Each number is 500 + 50 x the weight over its row's rms, rounded and kept within 0 to 999. Layers, rows and columns count from 0. Numbers have three digits each. The size before them is the row's rms in percent of the matrix's.

# layer 2 attention query, 1152x768, rms 0.0421, rows 810-814,874-878,938-942,1002-1005,1065-1069,1129-1133, columns 576-767
094:473559494591538404586443523511493523465595502456427477492487415510469484442468526459523550551551422559496574619546440448460500487565494447452486501457498429589535498478509468429493506532517560509492472446396574474461406545491552603513387521495523398463425569444539487445429549493561521498580540499550466493576502541527475530479546526478515521495440564483522489479443530481537375516497494625389482499483486382477537490494475536529477446483472531458518577543522492502500475475421473517478534491488536555448554512602528489507446538578503528538590470560464376607476498399522466537
099:634413477467503507524397488461586547549496562435486564432416597474408443475524513541545627469527413472454458560503405563476505360531433524491531476397506651516581565481446510517517500434507549375539509494519380533576552501403479514482419445575488492583532455495439470480460429444454497528519558483537394472567455457498464514518500446432578512539461557468549491425571466431505451547481635460572569472516568523506402461482487454488597522368545516374570530433514552454516498450392553427564542402510560495464413521475434488474517558474460423415504487617419381533487538513509566481
092:489523490440509466558516485553547536577495472439472472366514506500455475467523509500518440487444428518557516422574429493530487448495547545524516520505434515518534394616412463379531486453530592523523467480534456479490623449517455597481561529446492511480574489533535508450553455505461548546515398391569534468463520513455616483475424496596444481492522498505443538455353515469475516529425579566475470457521448395578500514449562553503474491485514376535585582390526482454600540543528528471435584490506566480532512489595469412519548456522475490577477539512459549439528408513432386514
110:524557482506414468476536533524529476413431510484505392546470521487526581502440529535484440494387557475431475472525560523483533489461477498556555585526537491503529583471554480547568511432472475440507453534537505541427576507575516508520406448503412444513499616562531542521511399428566460568524543578508543516393563495489493549450515503495409447509392523499536467458590597414556535446496491439460495492587529548499548572497519515505529551525452527535425547489521530528565489513465408465504427448503527473489616602501448544437513560486445595555537523536498551503525509401591509452
093:467573524452408535523542429518518552528549487409468504547552491508489568455462494489516455465456373461511513492499535509527516470517509532489481407576526605431530446612408557459631422436546400512407437470516512415396467489508536508482509519457455557534472500476525506506479580660443601427479477511500498538530430589482546516542495526401481560493480420492517531443464426562426506499587457414402471454500495501464462505534415480471469450531497501534483432550526570461400579499481453448475515514476486434547554464433535526566471537557486535580546518486481416509530557519581513554
099:408564546416453551438511417386446492564455507557516486553542441486455474562472487497485479447477516626444529412560578489490450487559556479490557465555460479579502427533477381512481561532485414465491577520470417496583518551508598534539389602539576553447518491471504494524511584551438544506482501548548447541512513487536474579448482582512473514537421655461516524572492536506540543510512470512448490522474541492541503486524542538508584429580501505460523405482472556475509469547513513525430503476469518546439537536538399545505400455531618373475516537556462444492480472482452508431
106:495540533446414489472435441491470583532486501504564561484498499485392520435532512514410486536456424476465463509475419584501488538426473552448511415427506547453477450578455502502491556484515437479507527460556473437568541469507549519489514507500510473510525525526577396512473484576530563492449593448673466462531536471385514607531355505568551435471536446542513467493454570526440414524513505483560544472451482558485509493458561475519479444484534476547578442466468485498615585571506542545490588466429570495544366506614481542564521628489433472557481498479507461501461581495417519477
101:524494515509538494489507581537435411502575475474466398479433493557535455479559452476517566569467391455538432519525503464479495458488530539505512543449446489558468406545530546506432423472530504519500562461461488592496499423549518498525535439507505547545493540582469585516583487532479433523508540509468451475412455431425462518495439506570527488538447477605565562524614368438518501446491520518468491467583475582523523572587452522461492621482552489514617473473506530479484510489471523538481521535506535507495366518498451565496500543459588515525513474482554492447382441423473490420
104:542495479463465561520579439402456607516522495512436526413505428530499413460483457421476460469453524526601546538446539530461570534563442476536514471435416500486394471501605518485431519547542495447480460475469501482612552446505507457448538519612517483511521483490529518461509477523542499620487511440483622534469499526357515503446481491529527517473518532466478526574456491533542570540484481469498530438530494521394438597446535520534476517532484524425531560460543561501461488591485481553560460478426505457417694593489356428523527470521441446540386563513482572394570556499562530431
092:460513508458478556486510486556550504488470473468455473528472567529635523509486565490470583418512532428530494522421413529503455463467445560486512440513465584514467551498416452545466416513395549589513449441512526495465451453499481487576469478474546470495512510440452548513504438542603530532497508529449547519416422504515442464486542561479616508506489542509499491530446480470504575526470464450544377546557517460457613515495466416522495452514547442550464504525450465475470454513482479485408519518525524531536460383515525486497529414469457484501517466513433472500473553496576503495
100:539622573487559505529473465508497523531499477465542494573494461482482532559362435483456550531537403580524441517493568431525595488517476475503468391538387512512579519456511535546441575504493451442398491525556488483580422514514426519537547524480468590583497496379523480562474488434453554577467438495563488446511563501518552531410473462460541497578447532417496419448482398427420589542498550537492489519504453477500519516500422445558405504433460468562482465614487591558539404461500471542532484511426499485506498593494466465548469474550417492519520474579472436426482490427550505515
098:439503480431452478533527495569520546414553574583467499477523506451487515512454452546541430557477500415542600526487535551540584413455449519478526470474436538508527539492557476477532488446404507513496585472537543495615525501548557474479519530506543529501545569542583578478524497539556504423450556487507464525506452480533461446475547431609537552524459571506547483458506522500471549440507470426533566551400511534546557473573571425352450418453515429467431495526459508503521403489489503460435513514549444404491517525462596490527438653485468561486519541387466483457510526655594423513
098:462510462511464563500464544557553553482485574401382582462475473484465428507539446536484486522445480448402492508504482455441493456479529497491479547463495550510522453526507418614546392531518562440447538557571513453482497506515463460451557540517575520531597465529617516512445510475471546465419545452615536526511452493361488550462542560583478443580474470592511489491513607441386499432554500404486501559400475451487396515561512535511444433521503498442483510440459615438421595491546571557522454541526518481551515515570478540547562554552514512445526530503546459473479480488494494526
108:502500450501447514560557591525513475500342554434495555433405484476521504503547557443575465449552537516444526522499386513533495464503441475482442449469509569527407537458572485427545527395558494592448484525443480465505449481487455555500442460514458489468450432496439558531612464549475501528579538478486472447548499504426472445503419556497539549475417487464490523698568462622568462513522462478466470491503486577458381472538460534511511529469536507476443442489473567602551537538424532522565479540555501470477512488486475485432598499512490431557564468474489502539505461499550488487
094:510569541491388544443471565602466500445460513449435597490465498523519588535449527499486459467492524507424475491512602504599446453537478512561427536493550581593502476526543449488481455478547523447563439469538381497589468553557551464509470608450459511591533495504474438488508510478474569428455583521586523472532505531454477483410537618471531421517513548533531436551481552498409564494541451459527460565516480413522551416482544511578503565576512448519518496484516488433555567508513453471492389548489478407499469478589481535520504554522504488467560484479455542564523533546436407531
080:582469533503560510423552513456479570472511538427496555555521517587481529473569477495497512491500465514548451525508517472492508437506485496408420536386498505530470502509554571450497485474529554422527530533464548495516516448435489527442544497427518489475467530490611503503487463590486538503555454527424503434458545465495488460471530523479520439460493544517495437498544579506529562426501467376531513458507481440526548451445451401583542517540561537483436508487437401562496546515518505564545544506396484541547553421467453469515484577492510512442459503491393446465489568444555458406
081:518553512492499454550489447535530566451507503521404497465548464480529555521392517538503517528588516478520550523430435463438578514558532546566533466564496612590537546487582445549484510534501482469450596569467495409576550477520449455549520521447376562408432467490576489516493407579498425525543517572479494480601520561611548447474430419501547556448481532589521533507465545555596504480569588419474525496454478478539567457578475519505475557443627456606573560498482532482581542452537468495510461416570572409475418520476478432517465564505550507564439527514614564474463509485590560457
085:546420493520602512381423536432424434488489447548454430395512455559463460528550477509545493554531532484543511434492454486525530512386596482662438459510479616442493578493505510521473523507483546542533608465507471552468604591609535493489509579530426545486563533468584539556489502480556503524451423516458463575403466402477449447472482478556477519480516509627515498450382524501541420485518434590481526456598400532460508488570495554478521548499554554569618472520502513415406599462443512481563538483555552505421534506524510532543568529511494403438508443511507526481508563490372555492
095:466536523522569472505382589433449466462486489549508505510556508505540496439523515490480410504467429485477511568511520387472457449474486395495526504520554517488489413525556477535423487474570533492545412536554528475564502426445501557540478529497479505563524613499519513516620485449472558489511487532477490561525471537552522597369531514505498522459483464581567389506417466507488464492491480481420441555475494515474470470468476552500535491483469405504504432550522547509528598520455541522629526538596473522481546499508438491492608550495480495479487514504386562511511590511481532586
094:493538554493472439509485549526406468447477624511453498456554432489530635487477501530496377410598533463427536479500467444541473459457608466491509548642471469464454488454529453531491453484455425506498500525466496428467449453483541439472540516587504500525451452518553548533527521416440468526470527468529584510448576525539512467542462497615403525528405407544503493570609540467490471556513484551522439468491543472546459550571524481521493630484515567485527467566358487531434479420452564522549510580433487456546655464513547579515472516433594464456559544488525537505475501656425404577
095:570431497455456539504568476452515414515474544512444493532570420505440561522578482514453469498490468492462535583461516575534457480472526488516510571507527459471468349518513463525544522560470452446528410509437518508521474487530471438475655551543544587574535506491460488454428463548491616488465513481572457460595442568469463501478493539441435498562489476511481472536477553588588497493535581414463558526441549498502523534571507448501473429493495506493502441363504491552461405492443534433529485540479513559487499490484349601516515503390498478442479512490544492539522425493490510418
103:562488519581582593484494368550592593375465594487428464447561479429550605431516520589489465471497482574592476523446425541444498466386521490435526437413604527508507567526434471545583514446525460471493473539472537539501486488512470569568559587549455556432475468504490566499473520552406460393457595531591561515469532588431633522544509465401598541535476517374538508589522466443487503540529492549495417515529539537473511520558598526495508482505459510438533568553517492505558580497516404477626475523469413523497447538526530450413469497558536485575556411409414400500461540536520515586
100:514511428447447554515492405510487553434506528530481533568579358426515488571511544546481491497467484570534573512588464487360527465469515494467449550504522469443436507537496515423591468541545439542522496485442540505503430508504488543486472542475532469381493549390500474557572556495428548532512487490471437499447494457511629555454590462492401455558452556641511527523435522532496470487557486570546447496530423511527546588432520539577539520528379533504508509436555422534334534526382425406397518453500495573513544501508514518465470484459549536458488518426461545527438531473483529475
102:427554507466475494463566507475573531494560491496498561453511437416575453580483487485585439563430520573640517524548554520537437386480507531539496508496520550601473457409433524506566532477558483457508483532505527445554447415465544524536429492446450496493460578447397534458554509473559466537518438480589525524489502531397540467495446535494489496608428499550539457568496463419638451452556502495500539465521529428593561464411528605469475541515479547498460491538502537540576485451398436558525572473528483588456528470496508509482467465472528500512440461533494491534547483560532514481
102:427487519466527533443442498445501492419393520413547467486453513531534514566455459498533579581464509420545418520497537420576559535499526508551508510472458523500435491505537435512548462515503488456525527434494565538531514527461547563395545525513538384518543579580459495497511406488438430481417411335590540485512491425451455395460499462531484407495492543547599555572503550476413471477524545527481507484554514577520582438466559415573539555458490388592487585433612520522476522523530517505533395518552527523470507501642549529450569532499556465506555509497427461545571503433426503439
096:551509503561493439492443444492574501426461435437565496502471528515545518514557567422513438523514464404554495532392469494458471543432440552493548489502457428540535454534501553394552457532473584488456535467460535519485420485434522462493533468532521540442494455491616460469486520552479554521511575534543493438646517423458522389457473474564446494403561504453491515355506493552459519443527463449493507529513433472500541534523562491432488509562503490597420571460546484563488404514511469492500453561525526557582487385520518489464551475510501520534494370512479462492489581476527539511
100:505481436472510435515526533460567439606436365569517568473513521462485405494463520486527550438429514435414548425525512490510416512519497543527484508551497451507505538481504514505500510467535510527497449497436540604594467508571461522593551373471466527554547516498503491445488512543384514516490463518489538489480536535444462531590532450470546560461366575429543511577491423535529503500564591537610515441472451469505497497459545528507401584452535512564471514635469424463548451541575461465553432511470570481549511527559484558572501456491539485451410443546479383511514454501567564534
108:538478487487579515496457407501461503496542478551508551525527537498518448514478566416484550519490584584504449507492513513533559533531466492563438483540528471537424512482593452470534467550505494537449569529411409440475534511460427504465541480539500539465566499521561502481501563523375458483543495531547559455482537506504584541553449518576469408585477492488435559544508500612546462502530510520435469352523483541571527480524486573400476555501498542403588373461523457419482509559595434453553528481498602642542492446538511389508490502490506467509429480439459468468585533430505514449
109:519571593490422483484476530459527531448546533434474499588404486567397461501485489582498476468541497496530586424551537438495614485497462531524507510536488438492463585490542505523507501539547555522440571600495475443522485528489519500519526522442585480504492540476598431587431521571522531451554585431546509447578505525530457598496530468556547471577477421556499509527512517610528429502523617504485584596539522515585448462466596383501478444444490389443516589529460527515485581461563469597487528496557499417434518499552549552513437573499571521498457553472568498541466452532482465543
# layer 2 attention key, 192x768, rms 0.0413, rows 169-173, columns 576-767
092:606547541462523460545511575463543578606514516543475630484490432471553443573576520506490478518500475453520434477468476557577612428652492495464527494483495517518486534497462518491483563488449484502459512532421516514518500570556532544491547544506512509468444530553465573521555571490590469626494505499506531463484507507494435512432451443433694570478435514531570497572493523538549472505447430553585511494474511506524564482455466509517490462522581533460526551536461415466505506519467603528497473526426531472561410456458428478506563532492530462466480434532538497573515495506444466556
097:523507519545511476438460511575534519467531441485389469504469540520450508526374440473525555459499515475524391443436559522377545525551551591514520559499492453471598509463492533415439416395465498549397462488531457529477523448564426463568413605492467568533527477553506563527413486515511516539500454466469510617533517495505493465500519409432469518459543445491515433425533467387459490514483461506582647453592495494465450441468527504457482405505600532413495373499451455316448468495527512350546554477470419400510537509478500467555519473427545512538461487530492560609515556465534492472
093:442500474573538530525515480530480585557448531484502481543554536435491522471578490558535388440501565458688439556477553431559473535446474450516583512629539579520493362481434461477531585562495507572604449507514540511289474528441485526601372491472584436420488446450468562508432501532472491590518506491536491526398503505489497576499442532469537470525534508507476528472486545560500462526472433448467494464443463486551510475484550436470481451501375443590491498517483454538395553535526495550593534599552443562418552468555535532427566594478454517406545509480524550504572389431560478595
092:408459527458404558510491400466460536495462568542417569465529489519505356488520471470510519524497572514432472570507487566517435579474402502466458542492409461541571686498534485564489541470522514493473488485493490590548475478463580496477584464473470449524499411473495463540508553426483428482548497487439466548445412463597400493443529534463520537493457437433498494456490535468546424607413522498458491577465513511587487567512592498515458454536478392450513560524423527483498521456435462512427448447498620480475507521448465545510428487470555563499467557600448585444555634606619478530
093:598527443487496433582520488484465529541495538517451576474442482461465637480466518492489512531514490492419456471524479473494499518431533561515446475450427459465601525497509454565504430453477516545489471526511466484552471461444365418496522489430453525501448483508449507522503484465502488573520492461477431524486511559534461466538465400617581460546539515471512498452493314450406448469530471550503528490527484474441525512452482588557462473515549552417548400431527443516457455541530502441429557474521494514544447541461555588575481337499466497512517495554442467463486491437545529528